From a checkpoint of a small transformer trained on Wikipedia.
Size: width 256, 4 heads of 64.
Architecture: LayerNorm before each block, rotary positions, no biases in attention or MLP, untied embeddings, attention and MLP in parallel.
Training: a variant of Muon for these matrices, 1360M tokens, 4468 steps.
Each number is 500 + 50 x the weight over its row's rms, rounded and kept within 0 to 999. Layers, rows and columns count from 0. Numbers have three digits each. The size before them is the row's rms in percent of the matrix's.

# layer 9 attention value, 256x256, rms 0.1, rows 81-135, columns 0-255
077:391505476541532498488511421411517495472459477483436554491603507544431475543476462453499485514502474522474501482499438657540471451480448475493502487573548491535541464446454467494467573505585495531551472493502537519534490576485561576550485479389453393514501436510492488505469549501528489459506541515528488504598570485574447456598515523484550339584506477491514477566459482483527508573503520497476445491471499535582546463536480476511522480432540494493408546506496546472584547542573450435606500527498512510456496485453484381405427545540470452374493515495476478528542468368449491475556517530476529504525585531499551590492382442546606528543528508368613404412411488517545445517523490376568511513537549472457527494530533565507393586527560523499455527456552541483483556536438466
079:556484439501490591483474550428563485617467518422498465533434543431524431585448516507513528498527578506493428501475486421412540402495471523545487556533435475481503501478493474434416579406532574463502558445555453519464520495514586500449494501457441522549467489505481552598516409556489497477464460474532532440485494496451527460516507540500612479591546461493533411516543445486511498564502567450532527485454496526578579436564444492520424404487447486487494574423559579532464538618508479438450484499536557503472573476457463429559582527465475463604532550589489523540490550445410530466506445412525559418558521568593582517429532457560498565533530506500503460603479469524487568513572434497555427397405525553458544456530506442580373485414426536460554521496510553512483520458509470
072:468494562486426521527505556513530483507566493423460477504450480465496515469513451473532526519567368485488504564442500531496496495447651519519584574541461542410430645528492509513520517491597488575516520511505432442473494515456394566504480490398532510470486471462540508448480494405528458467428451490466544456428507453541369510559503478500475511557458541584453429475452457479524484497552438459452630640478475533542533529528494567487465609535424441502458546569467508454528559570480570596563470460539518460507590493503509502477482527495468534532451487589550510583415522539471545454453524477577587430506434430485500554451618522529532560456577481553496562477523457482397516518467437529505477437522465505456432537509533434515601564552454467466509498464543539414618518458420461
076:428511527405478581605486423492500472440464500581447552472442481396467555484561460557496470464429453551467520410535518494504490484459532535587459564550413479522569455548497461521478471508565519424513400473421601492448491486440531500479549498493546550362521449447529543511397462548515576472491448511458480512597505502471522598500500464495462453512505442507526450536492485507463502496453451539523529487465550542480506617492479505546580523479548531518464588513450495445549522465496568422574613549557504413477501527495555596488542509565588507530452440453611487602518495498437464539527518439493505592372503389532568440466608572513514507477526435522557568468462476522405491483579570509507572436536501536565420500600514526494504486519475525431442432504459378477458562538489507
084:492450522485496573499480402423493430446472478550433584499578496515500481507543458585518466555518528411490523510510474465487596432486372602528516499532571508502515416548526452483486454572427574613390538455506464488448567491460462446517541398467568558578518502581460449525491540529550461539484553475584536497470526488491460478562495573579524605540403596524537435435484468527452554482503567511544450459593473450521486434450583495456595557432564503584517509430550453514560520478486475601470515538543547555457481484524492516504443526445500527548455466453451477516557430522491501528454430465510471505524544501457451518563548396460560498418521508468583503471418539458352494533511586538468498473498491489482555504475522422472510629438546478453623459556435469501563541415529489
082:484521510519496563590495577505538538450419505420446547542404477486503464522440544507560525559568488522548534536368449414436564523544627534567432470468498529415498569526585481451492443605492487493433442497548436493455514544423553483540498531509534540511613482601503556553472479494471446494539468566560510485436527516464473423561563546509423513519411512553538503450522522448553518528372558386447470504578508493476473494469538410477556498518511522518423499495522507429567501437403473484561518548441497569548486461454499520527509503494395562474554571502503539554442431535451410522423525529419430538424454521586479519540506508522393454531494458449517572417539546464452478421499394476566468485486535491601496525506534507615530624539464425492451513460469481454489510549543503
078:507522540506435471447485506489434453572474509569393532446400403522498426496510468505616427544522505490433519520597485556528541513442473542524520517509522511502479572544482492531497586443469491552447597499518530563459423512499407542522490519449506538504609546456577471469542574483511449426555505470505561570491544432391539505520525594514446435539586454384505538433469413505430602535419453450421552599452492507477539488471574558483538514527450550458523561516480383521493489514524520462513490505494518555559525525607479500376556463530530509448560474496432458430578376435565630514483479403542541449498559503514595459499469481515580589517463478479482484552486497531509470529492505550513464559481512516455527581533461438501445454540510559526549536421517485543429467496530358
083:543502412566501560550468526372507538470450491472498494581598466593516489488566483538401529448401445432451492533541484508553561518508529473522437505534541474472485501457433552500547415540575462438427462371572522603568496583394572429458528504483491528531557498513446538408538499522494454477500458598515445509544475508530559495469501433482556502560495518610506544625463488425481527498435556460438482538503532513476553453476583537516466481502521462520524452513422534563565481494445498503553459561479526435483544588510461551519477540488522470586516474550556448560540411576466558445469594481497404586478526422468416541495435531442505465477460492513457430454574576464598428529448426527573525461510515488544553482486475542426538537601372500507468530611539465485458440461512493
080:459567554454406430446484449552480505443594561521466565486482504447452496489465563507505550506453557401500396504558389465456514512439576513421481503443390502592489559414512532477566429467496500539453573510461434493513497526481508468499524465602594536477481457551476487618583504523437497616555430471554593503550570570573451461444380548498491550580540525529552486506516504471465538519555502494562463446473481527468541508453522543521497500499519569565538452556523519527470471397595524526468495412414527528444497426532523512460505443521453408487569454420365505493530495509423454594554479444394475538510625503520527582489557566397474519567515502475520522441448531531521540478525575529450544542482482431527451523541478506457410434479408489497514499540485477459499574480516438
078:571497473497544440456540462460509466378446444604423550561485516551526485467469485483584509468432468488455465492596475585552467465634538425536415491459443546458520511539522544410469478497606515474460461488512424525437559502459508503429582451481430483455558404493463585499446508636472587417603442585438466540488512554545463495530495533536574523510478461593428499544437538529515468665517504585541529457536472477524528556532451390554483598515564421532453493504446552556562540569535503537517565486531508491534548407520560471481561512528473499482505569431432536434554432504479479510422532485486473495518510490483454461603493452532574447517548477443513412511420496602383438565488524527496481481443458514487486524444529511506560479508481520528459466496467575478448549491443451
080:569506374437551484476455558460549514538468565458496478530610449565485584472643543463515387488600517555538561487504448528488463466463427453528526512406601505586515543566502536546541519510424583517593590503387476562513511557654521498465506467570452428566505530486493571427543465503489503476551520454532494444535481434511499523507481375514540571514515509544500549565491535508464550486535449567480590529432445468610438420488498416411544446506490450490483467526477469531463465422505545535460531530502536363434544517529512509506488440471437491474480495497457400489493503508504391495514588479531461568599477498510513483505518477476595604503434443497557564480471543473487536476464424509482503501463551457418541534603554491465494479466504507456479411501489510534579563568450560
082:568455529451514481380550463546445476536469507417451494507523419421548431448453499528490518502552489540461552553522445477527470551458531525517439459426474538539604526528439411375518491553493523598563414511455526596517535460597460404514503479511501320594506565399382495419568458493476439418513517506472468549576489580522371513492586601475500562498506446471438452494495532544519503401527461532583490564517489483498510445477531498555536457515494506401449488504467461525529432521562526586530494435494524548537461460460510466464498506494561535531452506434533553459493538490528598492558544506440553441628504481454445535547493472504486483453509517534532502538375525483654452528542491445482514398505488485476503511462470464449514494560530464439541561521543509507523540477458610
080:500464464528416451546510389500592456426494480427473527672587534537480499569577402550522572405551504553595513482465518492546539409497472473492471493521480523498387529532459508448505443520555505513456360469564515457562464568429466462520417476542512480382523517497576515486531550512456399528540525454519518548508488442481491519478471424424520521528475469490581588519532554447526491543596444490425469449549474500491482527537534508541505546507505533517479486543519488560501483486536480519524550491512466478559417414452602515509344448479483507539512486602472494511458492575470592473544444473522526502465537536508387527553487606518508464467460516512384549446463439410523577555514441490568546465492565519504469432580463580462495467410467457562477554580417469430576503554511472
086:474455490585492552563504458518504468538471540525562468503522520547512400586499426524450526566580491478524432421561447638452579522490494478527553460536508495445350533525500439539453470445543457482482479596431428486403504452562448467522543498442534456519492534498465518405571499536442507438508528543392452540482518447583413546546570539570457435470444477540518497542505555458502394503424543554487500453451482631461507538527557479522524467409473490431518534539506560597584412490534521459483557466530520527540516524485474484433567582461561485388486507531543475469500462605447460591551511518482464518526499496475517531458492518483548492527437535456468375450619534564364506465549560455501514548501439514604495578543507461409520520566436543467527548515508499530467552551430444
077:501501549517464520384506517493553494514483509469558481526547492684517538451541534481508536510486605499505602586499495500471501493522571472515504456465539484467365457543406465534496559580573470467451514537485401389642402518451455650531577540462565607464557518470514413519488445523643455524505460511519545520414533477562472425525506461498463433553419529525510498528522516540411528438586491499463533460553548445522515501584481462505495543493457558530451487449510457510434490506441522457549413509511549494471432468558499472414491455499485643587494561442444495464548514576468541484548468524495536507421505513510492512499451550488479498452465535531510429423466532433581466481535507400572433531545483509489457491503455479356574505546528527441554465518511430443484468468466468
083:508461410502508492505476550494534474547458433533524409463447523576513493548449456413573530485509510456487520532495567433501480634565539542565567479463484531500460550613425517470541537540512491519425475589373467578399453517536526467472541553554456463488590529494450492472544486476397433408557425408460413538458483471552482419556429457491506470626471517562427572549565545475483545528482561454559445648564457598502495486512507358508376590594527449511513575463459450491459571515530485530564449446522460563513428493578487467490432511464536558565541485458442587471493458459457519476519496545542494466536460485594475501477445460509462431547447510549490420521532510501451536534373502522519476483505442594559557538482544526569500477498506509502508445539492473494510470506544484
077:553483548555546576506535484475447500524571560493488459415550495555479509491451473512508554568436504386490471501478472514506495536489520574513536524474513488466533422487430527505646510492512563554382656516493395575534447429516564515449495544458477556477501533478560420492462513512555490536526509483489471459548582499531479497445493443593510396392439476511505457523565510525514495494405494475485377551458542538455503460539529560520529433469533461398454465556549496506594434528548587500458391458470444447426447450512510488481454507498525549488458566452447481511529503479562552581434565474517649486438447521529412423493462417512516510499404531483512562491541528542499469525486486527435554418511562500609484445578449528509361550528374416519499548539480483411537509550501527
078:518499496476547490522544443404525517544457528491450487484475509493493444472483550542510543558512471542567448475520566405493511468487500562472504528491642473476557463518534531428530340476357420495537518528468462414487570491555544449546507451429443495536578466452525543496511508550486556534550452487505552495481521498558461458493504531441625465410460599529589515435547560516560528533402510518495484401506554461540557488537544482506647472420488450489465582462526502449540459548510452469488541516528565513357580413431528532483540512430516448478536487470491514527428546506459520446396564467516564424482402517573561507541477498438531578512517483583486553448551457579603459475471474500542445575385470470455477468534498497525488516548619564473414459443490545433461432508431517
085:512465527573523462509512481496484508520493502544468521503444505490596483571536486520466457454439387507508535472558545438512514450457565501448478440487564509479549500484452568436440515529488495520492407457532462529449531635508469533562518538452527501452668563444555526509527507562428434485508521506500518484382546538491479480494497476510441553472480494575554401506486432498461505448496542486515518400455495480533474597513478467523583424484375511579343572458523597534495555540410423576479500595569450523549446409539508545516534448441463567635597458492474499511455468539512505598499466449577537450365512419557494505550486424442469486501449487531539523554457553578546499416462504538546494546473478541423574447421493547461491609459449550533434471474565439492528540490505487
083:444455444489498443505431419406497563512474430453495558503521481507595528464426606499497485500483552555440383577462479473453464482522610517577507425518532464475523536477470514575511554511588460433448533497511524573499536444537513440436588406454510494382579476481569514482514415515467522416594473461488625576462559483486461450471490496654545469462501468534536519563459431472493460548514482559493562491471472508516574427550558494512457521533491479518484462527446374412465567517516523566536573445469511469492568505543456464516542368533492509458476494461588558476422516445482497569498452441505488543626490582517466507532581535501643515494441510588543580541455530431527447452496605531509543421544453535518515461494432470480504481400514513507500427474443555488525463501508542
078:523648511509468554593545530496463539482450532451523495589533475456545454472383560560511461459500528599407423501584515505606579567468523484536464570493451564546497493582520437409531507497492442442563487509441517511510516445421546544450452394592439589489599477498462485509523495516501479486484455476469420414501521528515571483492522506463551477386557465479446459526488506567461492513500538487429526535528533432529510480486492439577468513532552489509542517516427467505462494541538502506487541530526450463514578401473517558427568468485541331541493569465463562579517491484554517451556493479561491440532536551495563480503476490490434382485519480462522560547599557531439412488596507462537465510547534586594520418427522478648535505542485480478465510481518550427490487451360440
083:476575510535504530587421530542544537558569480431554433587554519521475474485494484523493472390497506591522461471416542459485509470505526480553449472559517489486530509496637501501358433470551559450482539547599505505498547488498473498535504524560511430619445504424496457564455542576516520425443500496435535516497490474529582571437540479529549570551475504423482551473440449554600466446532466494492571479472509428501566525506534541435449553566494447524604565434577456565495405465498559485457382549544459505497514459552471436570554408589475500424472572431501502492528486489471497531508537526500474514454468431428453444449528588513517482478498400572463503522435500532595452593470495336503581509454455475450535408582463507479440431466474475544537483494469481463495472519442383
081:508431576403506536465545454567516537488376497568462579516508467444514457487520419531576448601482513484548510520477497527568535465416485537590489526544520512585557470501464499484557436485492389513446478523579416478535421502507544511452451494499558468340401463515469544519573509405470511449528427436502514465501485566487443471508517522524549547498480471555578362432563519499458461492521516439423572518506458606494546533523509469499450554488418581510476535500470457476549528511435492534451581508482553493527454432439399520479550501478531538438427550552539513534486539509476511380527549428516489439469409441411412505494571447543462523530562569519450566476578573505531407499446495444485552482574476517491458593500584477490517447575512541546618480489557543399528530581475455
085:486487491550471535495489529563479503539505590504543492500493474503467557615394432449508422531437441543498462500432517575494500429507539441533492534486516520486548600551431530507455515354527583510476464490484633548568464461504453498506509470477421389546500479397510471579440471501540490389543530547513523532532547484515523560521512488468473553463450544450523534493431462616486483444499483460417467648439625492522568518380509518609452494501529387502473445602543423465473509473594563532543565534458540426452473544458507470572448574513454435497442482489462545492566537503463428514436488525510602514489494365393560493457512485566553514523525504454501553578487458488381570525492516540560514502443469464531478545535536478581517500422497557508499523465532484441410504488485501
080:545458506411535417472585537489536477405509500517483529536433469461551437466501597503542480482577376463500452539502452574505497538552502522517495428565476599599485502479495503489470534497556550536444512432509466465568552490483543524508636452484603465544575470534462590504589483521487410550549499472504423550468541401510540560494452524463503453526434403544542541516503479513540522509419434519596524531479536539502494479569525453490410513512559456529450504447458519509511455681457449499522512503545420490452554446494478436470551529587496475485566441476500529409521416443496545565536566510508499479474515487594491522434464536500510588522498435475498427559573526556552452476444474457589449499537460570535468445577414403520485491492388367555508547491409392488425466500499527
083:501465534598545431429504502513428479544443428582408590493417521427561444434482492554543518475515562633498597442553525560485545539484454442489451427451572467416487500451595504563532413464500566531445610570487518483627507420449404504449505523496455535454506441480441536518519516551467488551486393506478578462516449473406471508515528537468484494624520563534517562531470505457495481504541535426490455534501487396493530549446425530517509504576539509494533410512505476492529443558472507564480561452530524465502534514558508469436442450525466564493477482463490511468453402470566443557533616445561545435472463485468457447488458615486482509489553500496439510413582475527538558517499596482418498541509389568587531502478472527523431498564408430516526475466527498545437540544610487
083:518474592516466534454475488591490475466524430483545459476505490461560555466494578469458583562516596583556505577458507534474456429629481589427548523475414423539405534436565505488552561532496542503537531555416492452566488472460528453455492478483467430575500536439490463439478576519484468472395578505535567538553531559537500499397452579545408432488421466447471607555515449572512574530452467454506474431420448510504521498517541512491498411416460479520489530423468476456501494531463544437454518567519512503511410509517444481502599492513493513480546491543488466480452504491535580443502490476431561629466608523409523560518462520492421514434452480584442524572453457505591548510578493539524526502562471495439399478561458555495610469425465532572554542517520465508610523553441553
083:515483554548493534503532452473511561559490411510524495525426497527432488504481480337470628466534410486510522549495417518488643513544561569297547538527526522447387480516530468495575548443504426541571556451574568528515519468509473517540462509505585551489421428479490503486508396509466548496497579451554589506548505514521414455475452471467490478517495479505459498507503499496473402487515513551537529618541537599495487578491499518497462484565456483548535475488480423483505373555479542523550440466499536441527503519557524501476584557588497466469530420428451417552465461490479530491476629540483524451515415407506448541501516471445489606477509514499603427421554445485534512427454490450469528508485516498546466534491514563543510578422447457462445475637467476502495498522421495
085:490412470553450528402580544505546508474536490486459545466498433556523417591523387505487504533484554447557530607546476550517484515476496414471475390496483420504480522560492482431541531484450527493459559544493541495562528476478542549496515492360526603531564452556599488350511554468489596544533593567457500457522491480455566442509509563473410578525515448504550502547489504506493509520441504488522499568486497496501436509440518423554462498477550448530513477465535539370555505556467644438493520526479565405547425461468524456553478404459463540543393527478501442479485472483517448476582527611505431462525485440467488477469476545441485400508564488537550638456588464602525521517426509487540463467495426558497445500558610450571419486566491501453488450525494535516503471466536453
085:447648499513578450537513524505533493511602475474427525583539457533504486443542525447442419523400474616530433486509506534541417511579416494537410548468559485533530525578491516521586455507436410526549563535485452565434568484470543546436409556566481569476507412514494444565489409476445409551569465506423505488413574556487491416493503574488499524474543548668616462571457505542455546478550595503488465429529523534583427492512511425538519539447510550469495461517375468479459516486462556528584524569452465509420538557524469543473416521469554465521510564427534496516443520456456484479485471466450488468443428597459554522499549460492493486538553477427530413541582458441484478507502438489536435454529429438471574540487469486515445459562442527479549471511502502493530505524505434
081:482554391416491508513429552479477494516498429400478509503518473412595423587483474497461386520470475539496470539494509482489403509460559519506473486399509533472501496417535515532468467522478627530454482503454456420506478471518532541367567441406429452429583424523541537470543569523536480604515525513497466551485551560586541487413452477502549493604433583532547541422535554638510532471457550538490546436543518481577506576563477569492422467414497590448425479546505560464427497501467428560525478477563515507491439511545473516552497382413489568526599537469565479445530482571483519531454589427508506587453532397479517475465489547455485580491529463545470437488454467432475486504557489466493552442500546552559499466550599477436547526486536485531502576586457493514492482491556496
080:483487332478463536441482475531534542519514567497474494455561561489537518525487434446502530492532482559514509646423483519527500512454496537595526507514571550430573543524506394437619525560547403508464405517445549508490471478416508565520477455531496424625492458514519603581369546454443500557440447435487487416508451485510542567499520444487498490531530392525483549479510497553461531427479444450524539517544530417546509520478550445459522530534490528500472455533480464582547518539504533428501484548481508596473546492473516567507470434480497573579513561471554448493538471517464482482479541464520515521413424437517469472526599378421577493618530448521488574410519513459538486461416485537531519610513514460414477457414543541497569499372457436512538470429536529522397496486536500
080:485559546521425496445483616533431469536466467511446520556438451381459570455490514502486428451517602527517512525449418557549458511620416476459567468503381510500449464460427540487505545481584453477487483447530471537437441425602510500469458438517485508434471549567523597425470533465572514423578434496489463503541517582545512517445443475610479418461624456527405484509555560499443564519606432493502564490506544482496509445502482499492487493500571524502459520483405506486484534511510500463446464569504496516528519592507556498546464443541466519464449512531404428535479512517528503537603504583438497462601500448493549491485590555551407544554543534526463494493451464497547335523509551488554453576585506499501508432485504602436503405454573570543479455549548511507551538572482540
082:558432480515575564461490557475479516552468566510441456508535550419493465524461480526522470504508526546498464541422510540569458419521504488521478555520554456537539527514487463440451556513415480403520524512585573522537518469392498515496477534525428500457467572609487481521453481544483466528489569483557456516511517559542505476563341496508505525500427552460457512488433495477573300536525559457506496511482494526509588474551503414489606526539547573536515530509481439540577499572573424578554574453408521486523509432414511485541407549483420600568523532483513502519487564558489430500514478496485569440462527505448527456616464476511529385605448559513455467513479473520571522455416544467448471523385426458442563507550475454531474511531488545590575488454494427377452419497433519
084:475431499460519542497590521540572510494507453589614562513555516522577519513460532553471457524398550482511542458510536516502495472596444555461407546437507532485479425477517493479404540492493464458505463411426569523553495589523531484500506558427458491379456515477572552520580478436393570507454453530488571558431405538522537495485564460559545508477536494614499599521503463520436441543458521510496528561465503574540498526389466563488508507479557492532487484527577473539586488422625479480534574420470537511469558462552564435529511506480404607495507445402449481489496451559509502472500485346528522536590543564493528543472494548490473525570547436459546445553495413521455445429554457545475481460425424522513553568423482465455583543477424561454465445518516442415484450452523493
081:605400507472467524522498510448606509531477496564490436516531455476514458389513442416505548482493525435559554411485514536518602501639511517484436470479515556544534523511548527543590483525496525526492546554525424507510558515449541588541447502476490556493386565499429523575475486470508488564410577565562461557445489443525503523464606570505554490531511499522414433534482487459505526470450433474522541420467554454488418379545500466572521534490568423483527474457553465469566475526530439491410489508528633471536431430502545512513621515455494609457570465467514530494431527481531479474510498346476532413537531510588493474518474499558578411496471464499533445491488425492505421416537498437581485473600598550514529564491532530464406469509588461475473469467444499423436477500501507
085:523476450466404574417560492553578561476473557495564478426443494456388521465476524480554391479460397570544585445496495609471453543549405348470542499513418494531484548481519422574461521442440506484529525506443490491484559439544456416435446476437510490545484511502537447506546518514480487575527550522468476505466499563459472497540481653545441519491489484427483517536533502544434567461536530514520499555456462426500455518454539590469459431475569529548505570556470492532433474547366531480486444453545388492467492464563584572522554520540492506483552493546514544572545395415595508491482473561448481508534544455450513453475495564527554430585517487542564490500492497511523464539517463558568445452523606536558532402482490445544526507519480525473524383492410476451592563586452479
079:446442544473544506606531584407500566573552461489483556572487460376510423474521539506554492461503520592538466476497526559579512519523492503547516539533436425565540522512475485589526502482478480587491420541459499510517540515573498430496475524493465569409525532500495515498607436463382526525487510570433480479429486432558482577468505523529326480471485515531493509521431523524449432506490510472402595446419548483524568584614480453495422437501497470518453560562504465494528426558477539499444509501447456437507506528492570459492475493556576533414546506494500396531476477545401476486468474331569440454509488509499488517531535396505577493540541461414463496562442592478420530550481493480481461498531574530474508507614440507572607570495430483540477567562551452510447488544504477
077:472529535456460582462456411418491504604555598524488560601543541525507503442433539485574524508447401491498402414464466544525464460537545499497551509463566542502489483462524520496425545438552516616552445525462496545490567536464544453535407460590413513415581472454457501462425520455493542467494444561542499511521543506477510532423497516501531441540411481469480503514483502547481549526483465474486594444478491471535554546498532477492510470500511470435529509504538475446499478478542430468411471502405425443557474477634530610428593385444539539466623562516482547589434488419541500477512489504453518617446461460523515540514520520524505502454488493421538549579547590511483496514529603528481503455520562478427405493543455532461545494483555484428540378574626548533561443497561419
082:549476490516533534571525439561552518508420453545403543529422489417498500532481436478528437566505410531519466540504491479431512497554507507542507531485552471513463494547446450513530452488586533591375481440417430545495549473531577482474563534575438520429523599527454540498552530444483526531484466559461478437473522524412338519447546561444426424531524560475480425525524403620509457535499554474494543509458442550483553459471465632499491507585518423453544563615459497517585492547484519520421375388421475525414538429424418463542535513513520517618489542425441548536453545512498445536423545484565451439506534452522512465517507444515439508469511515486515507519558474482506602489499510479495444500424429521477547474484496530519585501475505547508575463593504481531558405483551418
082:452477537605370446414526426543520498552551507428538459458427511559481488530528432459365528474512519577411596615470503513537503554572545453379492459505547496505348403472486535554485399456497503532428521425454556563454466488506466551566409494481547512562558527496556447494430559589534497522386490534557534493503527510483446477475523485446440534533550520560409500549523541546521600461576543608479429466516492466505468551495519546494440473586517531488527591543455544522448495393448472447543510478499487518390505518549477532449562418454507416555504489564511451504488515426589499567490437605509500484482539517428469460460578551512549439511533580469511469529559460488473512536503549458561505529500487539488496463505533512576484490520534574399484472567399498537507539453569491
081:463489503423511528523475487551463585557510475459559511496476474411590492466407549549499500521482423476467525428448396477469573406614509541415521546421500559551507589510466469559489518505465484478444457535432530458566510544464518516544621506539533547551500472544427538449521490516520445458553437522510502481551537456422498421557536494506565484479553493499380493550538564419490468534487559543492466541457587387415483502575447497522485537534445416515495575426619544436555566443500449569497378579478482489614489459526482493423613462475500495547592495516484552511435427384572425498560543487442399471529417508553449453494504477434496417444522506529467484523437594459559490543541458437463522570521503520540533497520564516452499555543539544517444464447536609514460497513548507
078:569591553410455503447493448557515484513468486516492535509496474475534501452528517528522462443558475438527488487526462541582456511580538537546568527526488554442439479456491570552453499566624475557441479488438518491539394522523478543464402531593462454391535589528430415473556539539564571437551525600507463511599427515570569464463481488525495418495530469476478529494495545572473464418491429532517507535503540440627556467434506470424436547464453572500494530455460560545521556489359536494471464510571517484522656394526504487438523524557535521518453490483431465478436505543595488452469508496540553384542464488435571419480559478493459427596433473481606473516546454520445522512505516480547487540533402501445503574513464457502503467561380582516498548528446488458441481433552493
079:493482524509543470512490551545461534541435423465499505532503568598407582575505575539513527467532539434461546484598459547605535488421517503540551507448462511491494573502495486495488453469568480575539485457479487515482473464557475499443511419530447430360534467484491474389507620510492516515496457523459571474527498511523544455466473578430455513462533449569480550506429487546480426479481579584566537527488459499432569504432459573529488478552424517526515517463534507572370474495454447504473555463493516561387439516473491503511447478577532515503567534569506505491537516476524522409528409523546453476529442451564503510476363501446542479427435530462497388486484555614568561457425591523512456531489537541577581483566529443439467407451450429527380380567451530574502541590494510
079:479447415568509566519493623451479476525534464485520438464386441505429442466414551511501463516595498535523462472472511492453567496515450529503525476444505458415471467529434478489554547453499470503504478459479512505405528490524405502497533520486490500538500541488511497552543514507468510601421483505469536547481561442540454482468457486490467497545576479473374408527574511495515570493511429556507500538477409449507506515515478415588474474501483549570538538490521460516590510493464507406571401405491488513463430594437532583506522576479502566565516544454628511572477463479486593448524540465487456521405462406587370489435597472526547620472527476612435528475491367499491439548442608526494512481505559477529502471433562566496522400541517586543557490537471475588611511512508532
082:528441541664493514471462493514472465528435494469526472489571519551485534377522487474594503445493469595534542534587513565510573539402512449479478502490468454481485486493468416540458567406518488511548577518494544558418475446558486648451465530566532487428452528436530477523468465466568535449586479488452486516535414552558440478482552470412455524489524479484514533556452544517439507428453505619533583485490451548436527481483456453560561531484517512573452471404546537576484461559479568483445521511462488524351547447431541504489441480535501601467519607557558544498527452409531513602505442436519568549471453409522532421459510476470482476373505449558497541405470374455514402542511496467537460471488444547505522470523396537546570529456517543467507471535539490506526503545483540
080:551459635524455606522476484545482435439535545499514590568504505467417429489518525574464498535511509434571573422478466475464474473604466563519489584490451564454375489545464523477531572491550461520450509486490539431551515431458518486482538480468493435484578548465493540432489455485379472521438573613536579459444553416534509414533531534546533541532504496431494433461504487515495583602572549505513468452530490519526480489512512524502477558401473379516476410548475647462457532539551491562502477560553492605585456439550465447520489529502498610508441444462415468441483464449430468472518499513517585452492523518515388550525534417388448423488484424550480517513465498493533474464514519476518528457508430462503592501498530502444463519423468484428517520544658471523474445509471536
100:501512579599545548537502544455525434561549563502416465527435443479524407435539476549599473573543436501599505501489509579535404476541527417525450540519499488502556503517584583505486465578516558537479616487440471478452502512561579543460498443419496523541562461572492413507487481460491577448483556521506548555419502513494535474469500545582560477496518592489494543443491451481523557557498507535450530526538443426436472479434510468475468482482455497503459439533477488472504510560478517562465423460470552480420475539542516450619550471455482481483481486421445495485460501542476446536474401543493571511471414493493527500478606502551583439442515473418483504568594522519357429518509428518407409548566542560556405548443497434546432571517539475584350534509475541554501535486549384
104:580517446567414482536532476471450492538547431572580483432561473569511503529458482481442525471466604409573539544487480554455486493443337445505484530442519522471478475555505529546419592479482450531546494419471493456439474531454565558543511506532549627455453550488538558569554494398489549492484465478514629530486435541459474422563494551437487475446546435446465461481514562472468450482536513588495523424486513542418458424527479412521506540542463565533527565469535495471480454527522564568543459495532475532444479410486500528552517522463523419499459481468531470450527504550538519599459515493538531545459457505579506431553506444484591514329528439534517499427502444526508452526530468453490547379399512467564387540530546520509437610543487592492585432539501499595454565501504459
104:494417421577499498524461459537465469471587538426565547512583440526558540561482525594482513385470477436506524541463580479481476467500577423438487534549457478576518497414469494550599512444461488439510643511485614450505458579521564477460463477462472471527380480485531506443543511566608547465544511449478403394507452548488543523456535525596526551458490468431501490443567526436501526511433522503509424590492433511428463535512466521475509403496412384533420550437587514446494401472510548529513553439435500437531472589521446463521522513501473434388550510576496477497626444501527512518548486482486566428477483614504552510534516531471486508528429516595502492468528594508564471464522523476537424536571514492481446412523491515434591509512555528448502478542545440505494528435490491
103:487534425562510507542508439564577579434500500477472425477566502453467477421522425469544444599544536430538409473519517505556504452491481471445521513461523541535436547535438376508459516522521405552512461431580504545492518467432546581541481518546543467550438451544460555536430549489486361522505471493565452498440509411558467433527476526501466608520553474475448478519499561561424451553470557515528390481460467633512432518533512460513481546385524537427555524482429587525559431536502587544490534443580592357490458558349480449500464517478469516458540555502465582594526551547504550499468585478422543496457599466473511430543461512474525491511574452476480435513513561476462511420535551486507492486525539510580549522505476452489523551549469464544503489480531606396482459513471520
097:450543477548407483522483484493471478521431456449507587474397486470490512511473451530455481425551464516527612424527525415591510462555516544490408516510502490445415472500499480520526492503492565514551407470569497544577522551392561508495530472477546547416498446469457448501478498463581450467472537452473528496530549517523456451542456534499584582478477500604580402454587527525554518449486541448489495541457510405460482479405502539444507552415442510454441486603561480453478505383550505402462587509511519517571594545558497523539527471570479399573375486421511476466529504418526602518467485542485537513589490499536533577597532480479459497459482521364418472524477506595518536536475580524427495461467567606571477542438540515573466467558491432529503572456486523495464533471550405
105:464477483533517520364538461498499544585570443526491526448475382493532507581493448533493483498425506527453440548504505530496533551508538521558512389523544588487472470546505533501546538469602495556471430487354507507533504473550553541530525471519572527439554568645542377561424533487497556496478482560391538534552484462501574406520522487489530505459526494589535429586531635525504468545485514593424446522562523519444464496552538458516579456458561491506478502498457502476482549463466411483509525507489543498512560441518469526396532451458439521450472578451413525376467425523464461473458405523523551523531381570480481387556505419491491512488492446558495478492510596504484551526505468525400537629486528507441481571516526496540489539450539479498582462493508555553469477383472445
101:550451530521542494533497467405498533459365537598508612504498504380566452423431506527528600514511414491492487524576503479594440498474519552468467505493505483492533545438571506420471519442523476543406408530527406519551471478566444447573582518574503516464407519502405419517552543568541541528503477495537583522544535451548581434557527458603453460424506474485547488413582568490523591572489477563553549567503464532467523475455527474443542555504513438562406556426453528521507496454616521482541462508499572580389456525547467484428545483498520535527492426580507496471432504512349489565496448459474486473486474473507481518524474466494470533402527461504564511482419456563499511395486537453464506464586469468480528508537460537487565459531413571589480507505444419443467504529478546
096:478505591462483436468522549482433453385515455553534471558509538537474597472475539610497515540546537535519517495539445540534505518434482488545445544583541511470428508524530444481530541588560432493542485450514560517501465472438517494488473558465472506504467550422470473544392498471490452536544509577558527530545360571579474467488516514487555495454473443529563433496456487569466520556558381558512530516564506507513472475469467535581515376562575379428545486551539610473408553501546465453415545413421533557532506452451487515566431602523474483504477561536511523495526353505425433545475500476496550515394568417516598489501416500501503511425488509552575481462533499525425564409522436444484502571507458545568490546463485493495545504412537527472486534485550509339459493444520456